From a checkpoint of a small transformer trained on Wikipedia.
Size: 15 layers, 2 heads of 64 (1 for keys and values).
Architecture: LayerNorm before each block, untied embeddings, attention and MLP in parallel.
Each number is 200 + 30 x the weight over the matrix's rms, rounded and kept within 0 to 999. Layers, rows and columns count from 0.

# o: layer 4 attention output (transposed), 128x128, rms 0.19, rows 1-18,65-82, columns 0-127
# v: layer 4 attention value, 64x128, rms 0.16, rows 2-19, columns 0-127
o1,168,180,229,224,258,211,221,207,201,181,216,219,179,143,187,193,162,217,166,184,195,201,248,196,210,231,243,237,202,224,184,209,218,171,228,216,194,183,255,273,184,199,233,135,267,200,163,148,184,242,245,178,231,247,168,187,180,243,247,187,242,198,157,150,206,180,134,169,218,208,217,242,204,204,186,214,233,218,218,218,176,218,217,188,172,210,182,173,208,174,177,162,218,190,197,175,204,191,188,278,197,204,217,182,205,173,195,182,255,216,190,198,172,217,160,171,182,211,184,197,196,113,210,206,208,174,183,155
o65,171,224,180,210,173,205,209,210,174,233,162,211,165,249,160,221,228,180,216,193,188,198,219,170,204,222,190,201,170,207,190,232,180,226,213,203,218,235,172,142,221,214,182,205,157,160,220,205,187,201,236,189,203,187,202,207,204,147,197,199,200,206,233,205,192,227,253,221,178,192,191,175,178,174,182,201,176,194,201,223,213,168,200,246,229,221,238,179,133,245,200,247,227,201,208,255,199,196,244,159,204,171,124,177,227,193,184,190,198,176,192,197,180,235,208,227,197,191,206,244,211,203,191,183,166,179,221,204
v2,198,217,168,200,201,197,238,173,188,235,169,207,189,192,218,180,172,247,224,219,181,211,157,182,238,203,207,232,191,208,214,156,224,198,217,207,268,178,213,211,226,232,188,198,207,197,192,201,245,242,235,120,193,182,211,188,239,162,203,205,191,205,222,218,164,185,246,188,206,190,252,154,215,163,257,189,244,199,216,166,181,175,197,214,200,201,163,150,247,252,160,195,151,254,148,206,209,173,210,171,166,214,231,143,192,220,182,193,196,177,215,226,230,215,192,214,165,194,136,186,226,140,175,211,190,211,170,286
o2,177,216,196,220,186,241,202,187,205,226,185,164,191,185,177,158,209,213,254,214,169,178,234,236,197,191,162,181,132,255,189,216,246,228,272,133,201,232,241,200,205,151,237,217,186,133,241,155,198,219,242,208,214,192,217,205,196,125,184,234,192,169,209,237,187,188,205,171,178,157,229,183,206,209,207,234,208,209,247,234,234,182,238,189,263,147,281,202,196,208,195,241,192,168,173,150,218,247,223,198,200,169,266,220,196,247,150,133,157,130,232,200,206,146,202,174,181,236,129,177,220,152,208,233,214,239,201,174
o66,220,168,179,205,236,204,193,245,208,176,191,269,136,191,206,236,168,181,188,170,167,209,198,187,236,220,203,187,197,159,201,152,201,201,140,288,194,202,170,178,227,247,160,219,199,235,235,197,178,162,189,161,256,214,209,204,152,245,239,216,188,229,216,190,222,199,187,226,203,242,203,203,219,194,189,135,184,200,176,180,131,214,225,215,155,234,219,258,171,201,201,175,212,147,244,246,193,168,181,171,230,197,142,163,267,172,215,219,229,197,216,189,190,216,148,193,223,164,220,181,208,214,178,193,239,177,230,196
v3,202,250,200,186,265,229,197,180,245,190,192,187,168,114,184,172,248,205,177,189,263,179,205,243,193,229,151,182,242,215,172,196,152,159,186,214,242,211,144,187,186,204,207,194,196,215,228,158,196,164,246,215,176,188,170,186,187,201,189,207,200,277,203,216,181,207,211,210,228,173,259,227,169,164,237,194,196,154,202,233,188,262,179,263,185,224,213,197,241,204,190,228,206,237,133,192,213,186,217,208,244,169,232,216,248,209,221,170,219,208,176,251,186,188,194,210,197,252,177,224,196,191,201,151,201,190,164,183
o3,224,222,246,159,193,211,226,206,261,177,209,221,153,202,171,209,223,195,192,192,229,150,166,275,216,227,236,175,182,164,175,164,210,211,187,180,175,212,216,208,187,179,222,260,221,221,153,130,192,159,231,160,221,201,253,215,257,180,173,220,209,198,194,245,170,176,146,192,205,137,163,221,205,195,206,243,156,164,240,138,235,242,181,191,224,191,262,203,198,134,226,196,165,184,179,166,226,209,182,185,275,177,183,170,259,240,162,192,216,227,202,159,178,229,228,188,174,222,186,195,194,183,226,201,209,200,200,189
o67,158,207,192,258,188,190,196,238,224,202,229,199,275,224,206,191,201,219,218,172,183,267,226,182,212,225,199,227,242,208,186,219,268,180,210,179,176,196,158,185,214,215,176,165,197,164,222,260,265,227,160,202,184,207,165,177,219,181,204,161,167,145,152,197,232,199,206,197,186,254,239,196,165,190,189,180,213,183,158,217,172,139,182,240,203,219,200,157,199,246,191,176,247,250,212,186,158,169,199,167,163,185,197,221,207,163,236,198,159,164,206,203,166,218,185,241,189,192,168,199,223,227,157,213,174,219,241,200
v4,157,147,234,207,199,180,190,195,246,247,193,209,197,245,206,171,201,200,200,195,119,244,187,157,216,187,221,210,267,211,185,165,182,151,200,198,166,182,172,197,227,179,203,163,182,242,231,199,230,216,155,163,192,179,200,216,233,186,176,204,228,169,237,176,219,221,142,192,226,261,247,171,209,169,142,215,225,269,190,170,168,121,182,191,201,185,173,196,214,209,184,202,186,182,185,220,209,202,193,221,165,259,179,237,183,199,154,196,171,218,221,221,163,180,232,202,172,234,240,218,238,239,191,225,181,161,173,237
o4,187,212,234,217,213,223,169,202,175,201,185,198,251,190,229,220,221,234,156,268,172,234,228,184,145,227,205,215,212,216,260,159,263,215,158,175,175,188,197,185,233,192,226,194,157,182,212,218,186,193,239,183,197,197,192,173,221,235,251,209,217,135,205,164,220,237,170,203,244,201,187,241,227,174,184,201,140,233,229,203,161,188,161,155,227,213,211,229,176,249,166,211,211,184,218,224,172,129,235,269,202,214,218,210,180,250,156,168,139,149,225,239,133,180,202,185,208,193,165,240,198,173,154,162,240,192,170,144
o68,189,238,176,200,204,143,166,209,174,190,178,179,151,219,225,168,168,203,231,213,242,192,164,163,216,178,193,209,197,177,162,209,156,254,238,191,215,201,181,229,146,242,159,266,221,195,183,238,184,217,203,201,180,236,218,225,144,157,193,213,219,250,218,252,164,160,238,228,165,207,196,205,253,191,207,212,220,162,210,243,195,210,200,201,132,225,183,175,225,160,208,178,165,212,175,228,263,237,148,151,177,255,195,183,207,212,275,203,226,201,167,197,262,199,200,224,179,170,220,215,190,202,235,223,173,188,194,203
v5,190,236,211,197,219,230,224,234,234,271,210,202,179,167,222,276,168,210,193,174,206,148,256,211,159,194,185,216,154,200,130,199,237,136,202,184,222,173,190,179,153,261,203,253,187,211,186,213,187,196,179,166,193,185,190,185,156,240,160,196,170,188,214,229,215,205,198,220,190,155,213,205,190,154,253,238,230,168,194,144,218,217,241,201,221,239,203,214,210,182,205,197,153,179,200,179,231,230,186,216,159,206,255,152,155,233,214,225,185,250,188,207,220,186,216,154,167,193,209,165,171,236,216,211,203,184,201,212
o5,202,202,149,191,218,200,190,186,180,205,213,205,204,175,177,176,171,232,173,160,196,193,195,184,118,208,174,163,143,245,246,165,273,164,190,232,150,236,199,148,203,211,195,201,181,188,175,217,187,155,200,217,225,177,146,249,232,212,222,246,200,180,220,185,194,212,184,232,173,248,214,224,151,205,185,262,245,232,209,172,200,225,233,165,231,247,242,244,214,161,214,197,170,172,192,219,212,210,272,264,164,180,171,206,156,217,220,197,232,219,140,168,218,192,256,176,240,195,201,211,171,175,215,218,224,199,195,205
o69,230,211,204,203,220,225,216,221,163,217,211,207,206,229,193,227,229,188,188,253,164,197,215,204,172,229,203,274,174,180,175,230,156,188,183,181,236,186,188,228,196,146,214,171,173,227,194,201,216,220,263,194,198,260,212,169,199,212,192,211,199,206,202,169,194,206,203,177,226,141,198,181,197,173,173,220,204,154,204,239,235,178,183,223,222,136,156,126,213,205,201,185,250,207,238,214,213,191,155,156,213,175,214,147,247,164,207,217,248,194,253,235,206,224,173,189,202,224,159,201,196,170,196,183,178,163,188,157
v6,193,175,177,199,216,204,208,198,186,251,193,218,233,190,191,199,209,183,183,173,246,204,203,187,221,165,228,203,176,176,227,202,216,158,149,186,174,256,211,187,198,170,185,179,199,178,207,223,213,208,198,216,227,165,179,159,176,182,170,200,196,246,161,221,211,178,250,245,188,247,188,173,182,264,226,221,179,230,194,244,214,158,203,171,172,170,212,173,203,206,217,213,135,219,222,249,207,169,163,218,238,195,170,282,207,185,212,203,187,181,235,256,155,186,160,200,169,169,219,199,191,171,241,198,188,197,199,196
o6,203,182,168,202,181,206,219,174,173,245,247,223,202,240,167,235,192,177,183,223,236,213,230,210,195,159,232,194,206,137,180,210,185,219,203,207,167,269,235,213,203,188,204,154,205,238,191,184,186,253,238,215,174,118,139,137,221,168,204,217,263,260,168,198,137,209,184,240,163,242,205,194,171,175,190,197,176,176,190,168,212,144,195,247,223,221,215,192,228,251,218,165,188,207,193,237,211,230,221,233,218,207,120,178,181,227,191,164,171,188,198,201,214,183,162,221,170,183,257,201,173,182,190,209,221,225,229,222
o70,215,208,184,188,194,148,201,236,232,161,177,183,218,222,203,141,194,206,177,171,168,198,126,174,236,226,185,162,200,228,192,229,196,227,222,211,217,151,143,193,169,220,180,211,217,192,222,240,196,184,196,173,253,213,259,247,165,186,198,191,182,168,182,187,223,198,230,197,183,226,184,198,221,208,210,155,238,224,218,213,185,262,226,158,198,241,175,247,209,249,179,204,215,187,193,181,201,211,207,172,175,194,208,163,242,201,190,215,183,232,220,198,226,211,184,155,184,186,199,204,196,218,197,218,202,193,195,189
v7,148,192,217,196,209,229,170,200,152,265,190,297,165,162,184,263,179,253,232,222,247,167,225,200,196,161,228,210,231,175,136,178,218,226,235,210,243,183,177,226,199,163,186,215,221,174,168,142,229,168,192,214,199,239,163,197,163,213,135,199,230,171,229,212,180,171,196,210,189,207,164,195,219,183,133,210,180,190,211,212,243,160,188,169,239,222,200,261,201,165,197,172,210,177,221,182,238,240,221,182,194,198,208,216,209,209,207,212,180,169,174,179,162,182,232,251,174,181,272,220,228,211,219,175,203,224,175,166
o7,239,175,218,209,217,228,186,225,195,178,218,200,204,200,216,217,173,196,156,221,184,174,199,167,203,228,164,213,215,277,152,185,153,185,171,176,252,238,125,187,276,220,222,189,259,158,202,264,239,169,158,183,235,222,207,173,244,225,153,203,181,122,234,179,198,172,204,252,197,228,130,209,142,155,200,164,210,206,186,130,160,170,216,141,200,207,215,214,203,171,151,224,260,237,201,162,236,241,197,183,185,136,221,220,225,193,208,238,230,231,228,199,193,214,146,164,144,144,228,211,190,219,254,202,213,200,210,264
o71,191,210,187,167,212,215,226,237,208,196,211,215,198,188,214,180,241,192,233,212,213,224,190,210,162,198,218,220,180,173,218,192,212,184,218,183,157,149,225,207,194,189,194,206,156,230,160,172,226,207,217,198,213,142,216,205,244,143,232,235,206,240,171,179,239,204,231,143,190,192,216,163,244,207,235,199,233,169,230,220,248,221,215,201,179,198,160,253,191,221,221,179,172,174,179,217,214,202,189,226,155,229,163,206,191,193,192,210,228,178,248,219,204,179,212,239,180,270,173,206,194,166,152,177,155,204,198,142
v8,186,178,176,223,171,189,160,220,254,256,198,169,121,216,195,216,190,151,199,210,217,194,165,168,247,191,231,243,184,217,174,214,168,215,231,222,132,207,274,231,224,187,246,116,188,162,183,193,226,255,176,150,159,193,194,206,201,218,219,197,173,193,190,186,156,227,224,200,215,229,182,221,206,182,150,179,197,217,189,202,212,205,194,187,107,196,200,225,223,168,135,200,257,138,234,228,206,135,244,162,198,202,185,215,180,207,188,197,232,193,220,213,264,244,193,199,172,196,195,201,207,300,203,221,174,201,190,206
o8,189,231,200,206,232,234,176,173,166,216,144,224,225,198,262,128,192,159,140,146,124,189,199,225,161,232,213,212,191,135,172,251,222,184,174,143,187,223,168,201,146,241,176,202,245,216,232,199,195,219,185,226,157,222,213,173,139,192,199,201,211,248,155,177,201,222,246,228,223,185,162,139,161,218,237,199,258,189,219,210,219,274,233,185,189,218,229,216,215,217,195,193,184,176,218,228,189,212,204,173,189,191,213,228,227,165,173,214,175,259,219,188,170,218,205,264,175,191,131,234,225,154,211,264,205,222,170,217
o72,177,173,202,180,168,192,214,207,212,201,210,193,199,152,256,230,168,206,209,200,268,250,205,179,231,214,188,200,143,192,181,145,201,258,177,226,195,154,224,204,187,235,209,246,175,218,227,264,193,206,198,209,188,183,202,202,192,175,174,210,196,232,225,153,198,189,247,206,217,197,184,232,225,207,193,171,181,191,174,200,195,190,152,247,148,212,209,231,201,206,222,183,169,203,227,195,235,227,177,192,158,176,228,193,213,223,187,198,245,173,178,215,184,161,165,230,209,138,244,165,226,202,207,184,225,170,220,156
v9,140,240,209,192,230,275,214,226,187,196,191,236,133,160,231,120,235,174,201,222,211,176,143,215,192,188,208,194,160,199,218,187,236,174,232,127,250,175,208,176,226,170,253,225,231,135,215,183,172,185,177,232,180,175,149,183,218,197,226,223,270,170,198,235,203,142,211,234,214,144,209,186,245,215,216,238,222,196,140,218,215,168,167,243,218,202,201,206,232,202,195,194,198,216,189,183,214,208,130,191,186,202,214,162,223,185,222,201,216,191,193,191,214,186,206,204,171,208,242,156,225,211,175,190,186,226,172,202
o9,159,223,189,225,269,272,204,195,200,239,228,218,198,170,224,174,250,124,213,181,174,240,190,185,222,181,164,164,137,195,201,164,158,256,216,209,245,205,208,160,220,163,178,192,245,157,252,158,150,162,252,190,218,145,221,154,178,182,210,252,223,191,229,176,205,195,197,232,222,195,162,217,189,198,216,231,236,252,164,171,153,209,226,256,193,241,174,208,238,281,175,189,243,227,235,197,268,198,129,151,161,190,219,197,229,187,195,115,197,211,197,138,178,172,167,192,205,197,228,207,193,171,212,189,206,213,207,182
o73,200,181,244,227,150,193,172,221,198,164,206,179,242,242,190,203,193,246,213,231,182,169,142,240,195,168,229,249,197,200,159,232,220,168,193,171,183,174,205,225,162,172,217,207,111,203,152,206,201,187,166,203,222,196,224,217,210,224,204,223,152,173,169,144,142,195,211,195,187,194,228,156,198,223,182,192,166,137,234,235,185,180,177,201,159,150,229,179,201,189,236,256,168,179,212,242,198,222,222,255,238,232,193,245,181,167,168,239,203,200,239,247,172,239,219,235,197,240,201,231,165,173,209,196,204,213,279,213
v10,209,170,190,177,242,252,220,218,201,136,179,315,165,227,192,159,211,180,222,162,205,181,162,189,181,162,158,215,172,187,228,202,190,157,173,216,216,161,169,240,220,211,181,166,251,184,202,257,211,186,196,168,254,197,210,136,164,172,267,193,149,155,197,185,195,215,216,167,170,198,175,189,226,217,166,193,251,192,220,180,162,295,219,203,173,186,235,214,169,203,180,235,231,171,170,235,221,195,216,195,166,230,196,248,154,198,238,208,202,172,200,220,207,124,191,159,217,197,208,205,190,251,200,209,147,209,212,188
o10,218,222,204,156,202,215,143,207,182,165,220,246,213,272,190,213,217,185,164,178,221,204,214,166,176,186,239,187,247,149,233,198,208,173,188,167,266,159,232,195,145,241,183,133,261,204,175,270,253,156,228,206,186,205,176,194,172,211,145,233,183,172,247,272,189,220,168,141,190,215,210,227,208,275,221,179,210,228,192,191,184,227,196,178,195,196,208,241,186,261,88,154,222,175,225,223,219,234,195,140,212,252,173,231,162,242,148,217,157,202,170,227,220,138,201,187,251,181,233,197,224,203,169,186,214,217,164,214
o74,207,166,164,208,167,207,214,215,179,224,168,181,223,167,242,202,226,264,185,213,136,209,200,207,209,198,217,182,133,249,195,166,208,156,187,217,196,252,195,190,219,168,191,238,202,248,236,171,211,214,188,205,176,171,228,187,227,228,213,196,187,215,198,163,225,192,249,229,217,206,209,207,167,145,229,176,214,160,219,197,190,161,188,156,188,213,212,209,203,184,271,205,186,255,213,188,189,142,180,168,233,145,224,198,230,206,196,191,215,194,184,202,217,236,210,194,200,167,159,166,194,204,198,183,187,182,180,235
v11,218,161,219,204,165,193,275,261,187,230,175,212,238,247,197,274,165,187,251,213,88,175,177,225,207,160,192,204,200,217,228,160,211,179,226,211,171,200,244,206,231,179,174,168,172,225,223,140,176,219,204,215,243,198,197,236,135,234,217,249,195,181,228,222,183,150,229,218,181,215,228,222,207,112,213,207,216,190,159,174,224,222,232,212,212,178,201,188,168,186,160,245,256,164,197,197,184,177,170,207,228,203,245,197,184,165,157,216,225,237,254,227,213,246,219,223,145,202,144,232,205,166,135,197,189,247,194,176
o11,189,205,226,213,234,181,216,207,187,215,241,180,183,199,175,210,202,221,153,211,193,137,148,223,126,143,205,171,238,169,261,211,165,164,169,200,243,227,161,216,225,174,160,217,213,229,245,190,197,171,255,231,155,201,209,235,186,215,209,238,175,179,216,239,174,185,145,178,218,241,192,211,264,161,199,220,185,224,141,210,265,197,226,160,231,234,239,180,204,181,158,204,177,195,261,225,231,232,179,194,226,180,168,159,231,157,271,265,257,220,184,220,177,165,172,276,219,212,186,165,260,184,214,167,140,154,156,185
o75,195,216,226,211,193,254,191,226,180,210,181,237,132,227,180,193,176,181,236,196,204,224,231,151,250,221,184,203,146,188,153,150,226,218,219,193,136,121,216,210,159,208,204,167,225,239,169,226,169,192,222,152,233,246,184,180,165,174,186,264,206,204,205,180,202,233,199,265,171,218,216,156,177,251,200,233,198,223,254,187,208,196,173,195,201,209,185,216,218,204,226,195,200,159,193,226,215,207,169,234,195,238,224,193,159,253,171,199,198,193,167,188,163,245,167,192,217,187,252,170,136,192,177,216,221,217,196,208
v12,232,228,218,194,243,167,190,260,172,197,180,224,179,176,204,221,185,196,212,212,148,157,195,178,188,191,220,190,224,117,220,222,155,209,192,195,207,205,187,208,187,170,222,171,205,212,212,177,210,208,186,230,193,154,185,168,194,169,166,187,236,236,191,215,240,238,174,201,195,170,219,133,211,251,207,188,233,159,202,211,199,213,219,224,198,173,181,196,192,236,187,225,260,220,175,179,199,205,221,170,210,232,253,185,210,218,199,205,195,196,191,234,171,220,245,199,262,234,262,169,220,165,180,194,203,219,147,172
o12,197,208,233,205,168,217,182,270,260,145,242,185,219,175,183,246,259,180,198,203,137,200,209,168,175,213,211,214,213,126,202,202,225,217,177,215,205,164,210,228,163,195,239,205,187,182,198,229,188,192,216,215,193,159,188,193,192,156,190,207,204,194,171,155,235,214,176,154,203,186,171,216,207,149,175,167,209,197,175,183,210,187,252,246,205,193,216,212,209,209,223,199,202,252,194,172,227,226,165,173,132,191,224,227,175,195,252,187,230,199,224,237,225,196,178,232,206,224,243,221,175,180,155,227,230,214,179,148
o76,187,185,177,194,267,233,204,223,165,252,198,239,167,203,190,191,115,233,219,213,239,238,190,206,192,185,196,170,227,251,225,197,206,151,175,204,195,231,196,226,190,165,144,207,215,208,172,185,208,193,236,170,227,216,186,219,199,233,187,180,168,161,196,242,179,169,221,251,232,213,199,192,182,220,163,194,227,176,237,220,222,187,224,188,176,230,215,146,259,189,191,183,188,188,206,214,185,188,208,167,220,237,178,179,170,180,196,201,218,169,203,200,162,199,196,193,185,243,152,212,228,232,205,183,178,175,214,244
v13,191,264,224,212,205,189,230,169,177,235,187,208,127,188,211,207,197,231,184,197,200,246,295,163,196,234,197,206,204,194,247,222,202,192,183,233,222,221,184,163,200,201,161,253,203,202,186,205,191,179,208,207,237,214,210,165,190,147,259,189,225,215,188,196,150,205,191,209,236,164,219,174,176,193,224,154,157,185,171,209,251,138,194,174,204,200,226,171,240,179,166,220,297,187,186,202,185,198,202,220,197,145,184,210,182,201,201,224,201,209,206,182,203,185,198,187,296,185,228,204,181,242,272,178,202,196,181,170
o13,216,194,202,215,180,191,216,252,186,207,193,165,188,178,203,185,214,161,141,237,193,260,241,254,196,194,202,203,221,204,207,191,199,176,206,181,196,171,217,107,227,155,210,249,212,170,176,223,219,211,183,162,171,241,234,204,167,195,243,201,210,142,192,221,157,228,194,199,203,239,275,149,216,151,150,210,218,197,173,214,167,105,244,228,180,194,231,170,231,163,222,312,201,223,215,189,142,173,225,193,150,174,192,209,258,139,192,226,131,213,177,183,211,242,207,199,208,215,243,197,225,203,199,205,190,170,222,237
o77,205,206,204,183,198,200,201,152,179,238,217,234,218,207,208,194,167,214,241,207,166,164,181,193,223,186,237,185,190,198,182,179,203,176,170,222,210,212,177,222,180,248,228,187,193,188,224,163,230,191,188,228,222,224,202,162,229,285,194,201,158,188,184,251,156,182,242,220,197,166,155,188,175,222,253,199,219,207,186,143,194,206,171,240,281,222,160,193,175,251,215,144,209,245,157,204,200,172,189,230,231,181,225,210,155,210,208,209,215,168,191,228,158,190,206,232,164,172,146,252,184,191,236,250,197,200,188,182
v14,216,193,220,229,197,191,163,203,186,211,195,219,180,231,188,256,241,185,202,208,192,175,203,197,199,228,162,226,194,227,197,171,235,210,153,113,122,186,187,157,181,192,197,209,193,166,197,192,208,207,208,172,201,209,210,164,132,194,171,182,218,211,161,212,227,170,178,180,160,205,154,205,215,173,184,189,189,280,226,140,195,180,257,237,230,220,220,234,239,215,196,239,241,240,121,199,176,249,221,206,183,241,226,234,198,182,231,217,226,211,224,223,255,182,193,207,182,219,172,181,223,138,189,158,184,130,165,201
o14,203,191,203,135,234,158,222,225,189,235,185,258,124,290,133,145,218,214,229,240,198,197,212,181,221,243,149,191,171,195,234,168,207,244,240,164,229,182,136,143,203,201,235,183,216,201,203,207,186,211,259,192,183,158,233,252,186,201,124,226,212,225,207,190,155,207,201,214,200,229,265,203,191,181,151,166,187,246,198,215,235,209,200,167,284,199,216,152,215,214,191,232,189,209,188,222,218,228,135,239,166,162,236,177,164,170,256,205,196,166,205,238,242,164,169,178,242,215,212,188,235,198,218,175,195,198,123,162
o78,195,224,203,224,151,229,148,201,174,199,254,131,250,153,226,230,124,201,192,197,210,227,197,196,152,153,210,188,238,216,189,254,167,160,178,198,206,205,215,243,215,203,156,196,187,191,172,218,195,219,192,209,203,244,178,145,222,207,243,160,231,206,217,213,243,212,216,177,194,178,152,221,231,208,266,206,247,178,228,232,171,181,220,185,193,229,157,211,236,210,212,164,237,208,164,192,223,155,239,192,197,200,258,186,173,210,158,181,206,201,206,179,187,234,240,214,144,196,187,214,205,215,199,188,129,150,220,206
v15,247,209,226,211,150,243,133,161,167,225,202,161,245,164,193,181,164,218,148,176,215,208,218,227,249,219,230,211,215,224,210,237,224,181,144,266,193,202,208,224,204,180,201,131,183,190,191,215,185,208,204,183,248,233,257,236,134,225,192,233,168,109,208,156,213,146,218,170,235,174,191,236,164,221,186,187,200,209,190,242,189,189,197,150,194,221,175,186,180,209,180,237,220,203,165,230,223,191,181,224,166,222,206,234,216,216,183,192,213,194,197,211,196,172,197,185,215,238,174,194,182,199,197,228,243,249,199,175
o15,206,213,192,208,152,180,196,198,200,197,210,207,176,158,220,235,146,186,207,197,193,216,217,251,235,212,235,203,208,242,206,275,215,180,166,155,190,130,212,198,219,178,160,197,184,180,203,201,243,230,148,174,128,245,195,198,143,243,234,283,210,222,198,261,194,202,216,231,162,227,200,199,134,278,186,180,156,196,219,201,210,190,197,167,168,222,228,175,255,217,163,166,179,113,208,171,225,149,178,223,210,251,205,227,177,207,144,206,198,200,171,185,179,271,228,215,200,180,206,123,177,258,228,185,193,245,230,230
o79,225,181,209,209,243,253,179,251,218,204,219,180,158,177,189,157,191,203,192,193,228,187,166,146,183,206,146,194,199,217,220,173,191,207,213,227,201,231,216,207,147,215,233,179,173,211,211,190,137,170,272,214,223,182,182,219,198,166,185,184,196,167,236,180,175,220,191,220,201,195,202,256,229,174,223,214,247,234,202,206,198,217,245,181,161,148,190,217,173,185,221,187,247,244,178,196,208,237,194,201,201,163,208,187,192,196,218,174,220,203,240,209,231,119,151,250,194,200,185,265,223,189,170,180,210,144,173,190
v16,222,228,204,239,240,177,163,174,172,176,201,184,181,222,195,209,226,209,149,201,227,235,189,157,281,232,215,131,198,140,231,213,186,243,241,221,195,245,197,185,175,188,156,142,207,224,254,290,220,156,173,157,227,214,164,198,232,209,173,230,208,196,176,216,199,191,182,207,172,222,169,178,228,139,184,177,217,213,150,199,208,217,238,151,209,169,198,203,227,178,213,226,189,191,251,205,187,192,232,199,193,202,224,219,219,173,233,212,220,212,165,177,166,182,243,166,164,206,186,181,209,175,222,177,188,198,191,209
o16,146,163,187,235,248,205,283,172,144,223,163,280,222,207,189,203,214,170,198,203,173,210,177,191,159,206,203,150,226,209,217,185,207,205,205,189,226,187,193,180,229,195,202,161,155,244,212,229,221,204,190,229,215,169,189,222,198,225,188,265,204,163,153,196,178,141,178,197,200,261,269,191,231,197,198,196,179,189,203,191,182,178,229,241,216,187,186,190,208,191,204,221,158,240,228,170,139,200,208,152,177,220,186,266,221,135,220,198,205,239,171,228,147,214,178,168,259,235,204,202,206,232,199,156,188,184,170,234
o80,200,162,179,175,165,181,202,209,230,135,252,175,134,162,202,201,192,271,172,225,261,228,229,229,230,189,158,204,188,191,159,235,211,175,197,204,191,241,171,212,231,183,191,231,209,192,184,173,209,239,225,178,215,245,190,255,214,177,173,110,238,224,193,181,239,221,214,215,250,188,213,178,221,195,180,175,245,197,210,220,203,250,177,164,219,210,250,207,162,137,191,184,231,179,110,192,208,228,206,216,201,143,227,149,207,269,186,152,145,182,251,134,235,160,237,208,199,214,176,191,209,179,176,253,248,204,204,172
v17,203,211,242,204,246,180,206,186,191,142,212,163,210,221,168,134,134,180,214,222,182,181,222,193,187,200,187,219,152,145,161,231,142,244,192,201,238,241,198,165,193,280,210,194,175,205,236,277,216,206,186,173,237,199,176,197,193,167,237,155,196,208,200,260,220,174,234,195,191,189,191,205,176,234,208,214,193,125,216,175,162,233,175,175,221,198,219,270,271,215,218,235,216,183,182,194,219,209,204,171,239,175,176,160,182,184,233,211,186,222,217,178,190,195,223,179,238,213,237,205,190,213,205,139,147,181,158,196
o17,186,119,271,206,203,243,203,184,175,178,175,180,176,235,139,185,223,190,194,182,247,200,262,158,160,198,243,215,203,164,195,253,199,239,181,180,217,155,197,211,168,215,230,212,162,227,175,300,206,231,201,210,180,209,221,261,181,244,197,263,157,163,194,199,180,184,217,163,236,171,156,208,191,157,234,223,212,176,207,180,230,216,169,197,212,219,233,199,231,229,210,197,195,264,191,140,238,223,173,181,127,150,218,215,180,184,190,180,185,189,205,166,140,216,218,211,208,217,277,216,183,160,187,203,172,180,232,202
o81,202,211,177,149,167,159,219,173,204,203,228,248,267,215,183,197,213,150,175,222,143,231,157,232,177,201,278,164,173,240,171,198,245,136,216,188,224,231,238,207,230,163,201,172,201,220,207,160,196,199,193,189,182,171,168,171,246,213,171,176,258,217,203,213,200,205,207,223,217,181,171,171,220,205,217,230,196,183,178,192,212,221,182,224,249,198,163,153,168,194,201,233,226,203,224,220,147,181,209,219,209,209,205,215,219,213,224,207,193,211,217,182,194,211,234,183,215,149,117,185,194,189,206,203,212,227,196,232
v18,175,159,200,202,177,211,147,204,199,225,237,188,214,237,216,213,171,170,229,203,239,210,186,193,138,197,198,165,209,224,201,223,188,192,234,174,178,146,277,234,183,189,200,167,196,192,209,264,169,165,219,203,231,187,208,218,216,166,209,191,210,214,205,200,177,213,182,216,170,160,202,219,195,235,209,195,218,196,192,167,165,221,166,219,196,245,194,207,107,210,177,225,233,210,171,156,210,151,238,188,243,207,184,196,243,226,185,180,226,238,255,194,193,199,149,204,182,185,182,209,189,252,221,250,272,151,220,219
o18,129,187,147,110,215,185,166,194,198,173,213,186,163,170,244,192,215,299,219,188,205,189,206,232,164,196,213,208,233,166,215,212,203,250,165,222,188,196,206,303,164,198,204,173,203,180,157,182,199,235,194,218,201,187,195,248,211,182,259,189,204,254,182,198,218,178,274,191,215,186,234,203,229,217,163,171,183,190,148,178,184,210,186,193,166,215,214,122,181,183,172,191,162,177,202,211,225,169,200,243,254,235,268,135,230,208,189,176,261,230,205,173,191,249,221,212,215,183,178,192,214,182,210,190,221,170,171,177
o82,248,227,233,240,216,214,199,195,167,232,164,224,245,217,237,230,203,100,210,178,212,193,183,182,267,198,201,198,209,213,141,184,171,177,194,195,235,235,155,177,257,201,175,194,187,184,239,193,196,194,219,212,193,181,208,168,179,200,182,189,224,185,207,198,175,179,199,172,213,198,153,206,191,201,210,170,215,159,206,221,189,207,233,192,216,177,213,246,226,214,210,220,152,205,238,212,208,182,189,206,183,156,167,255,194,149,177,223,240,132,159,176,246,242,190,180,196,217,232,213,168,201,216,211,158,223,232,212
v19,217,195,190,195,242,239,201,201,172,163,247,259,185,215,191,190,185,204,194,182,216,208,171,262,144,214,156,244,218,195,201,212,218,209,147,182,153,145,247,170,190,181,165,157,187,192,184,237,197,241,231,200,165,184,210,199,209,179,226,214,174,242,219,249,164,226,191,210,196,210,210,259,207,201,200,216,189,190,177,224,246,196,215,193,237,171,159,212,182,230,218,262,248,224,190,215,157,225,171,210,206,140,211,240,192,217,194,212,174,208,219,190,198,219,190,183,212,266,161,138,185,173,192,170,196,209,220,201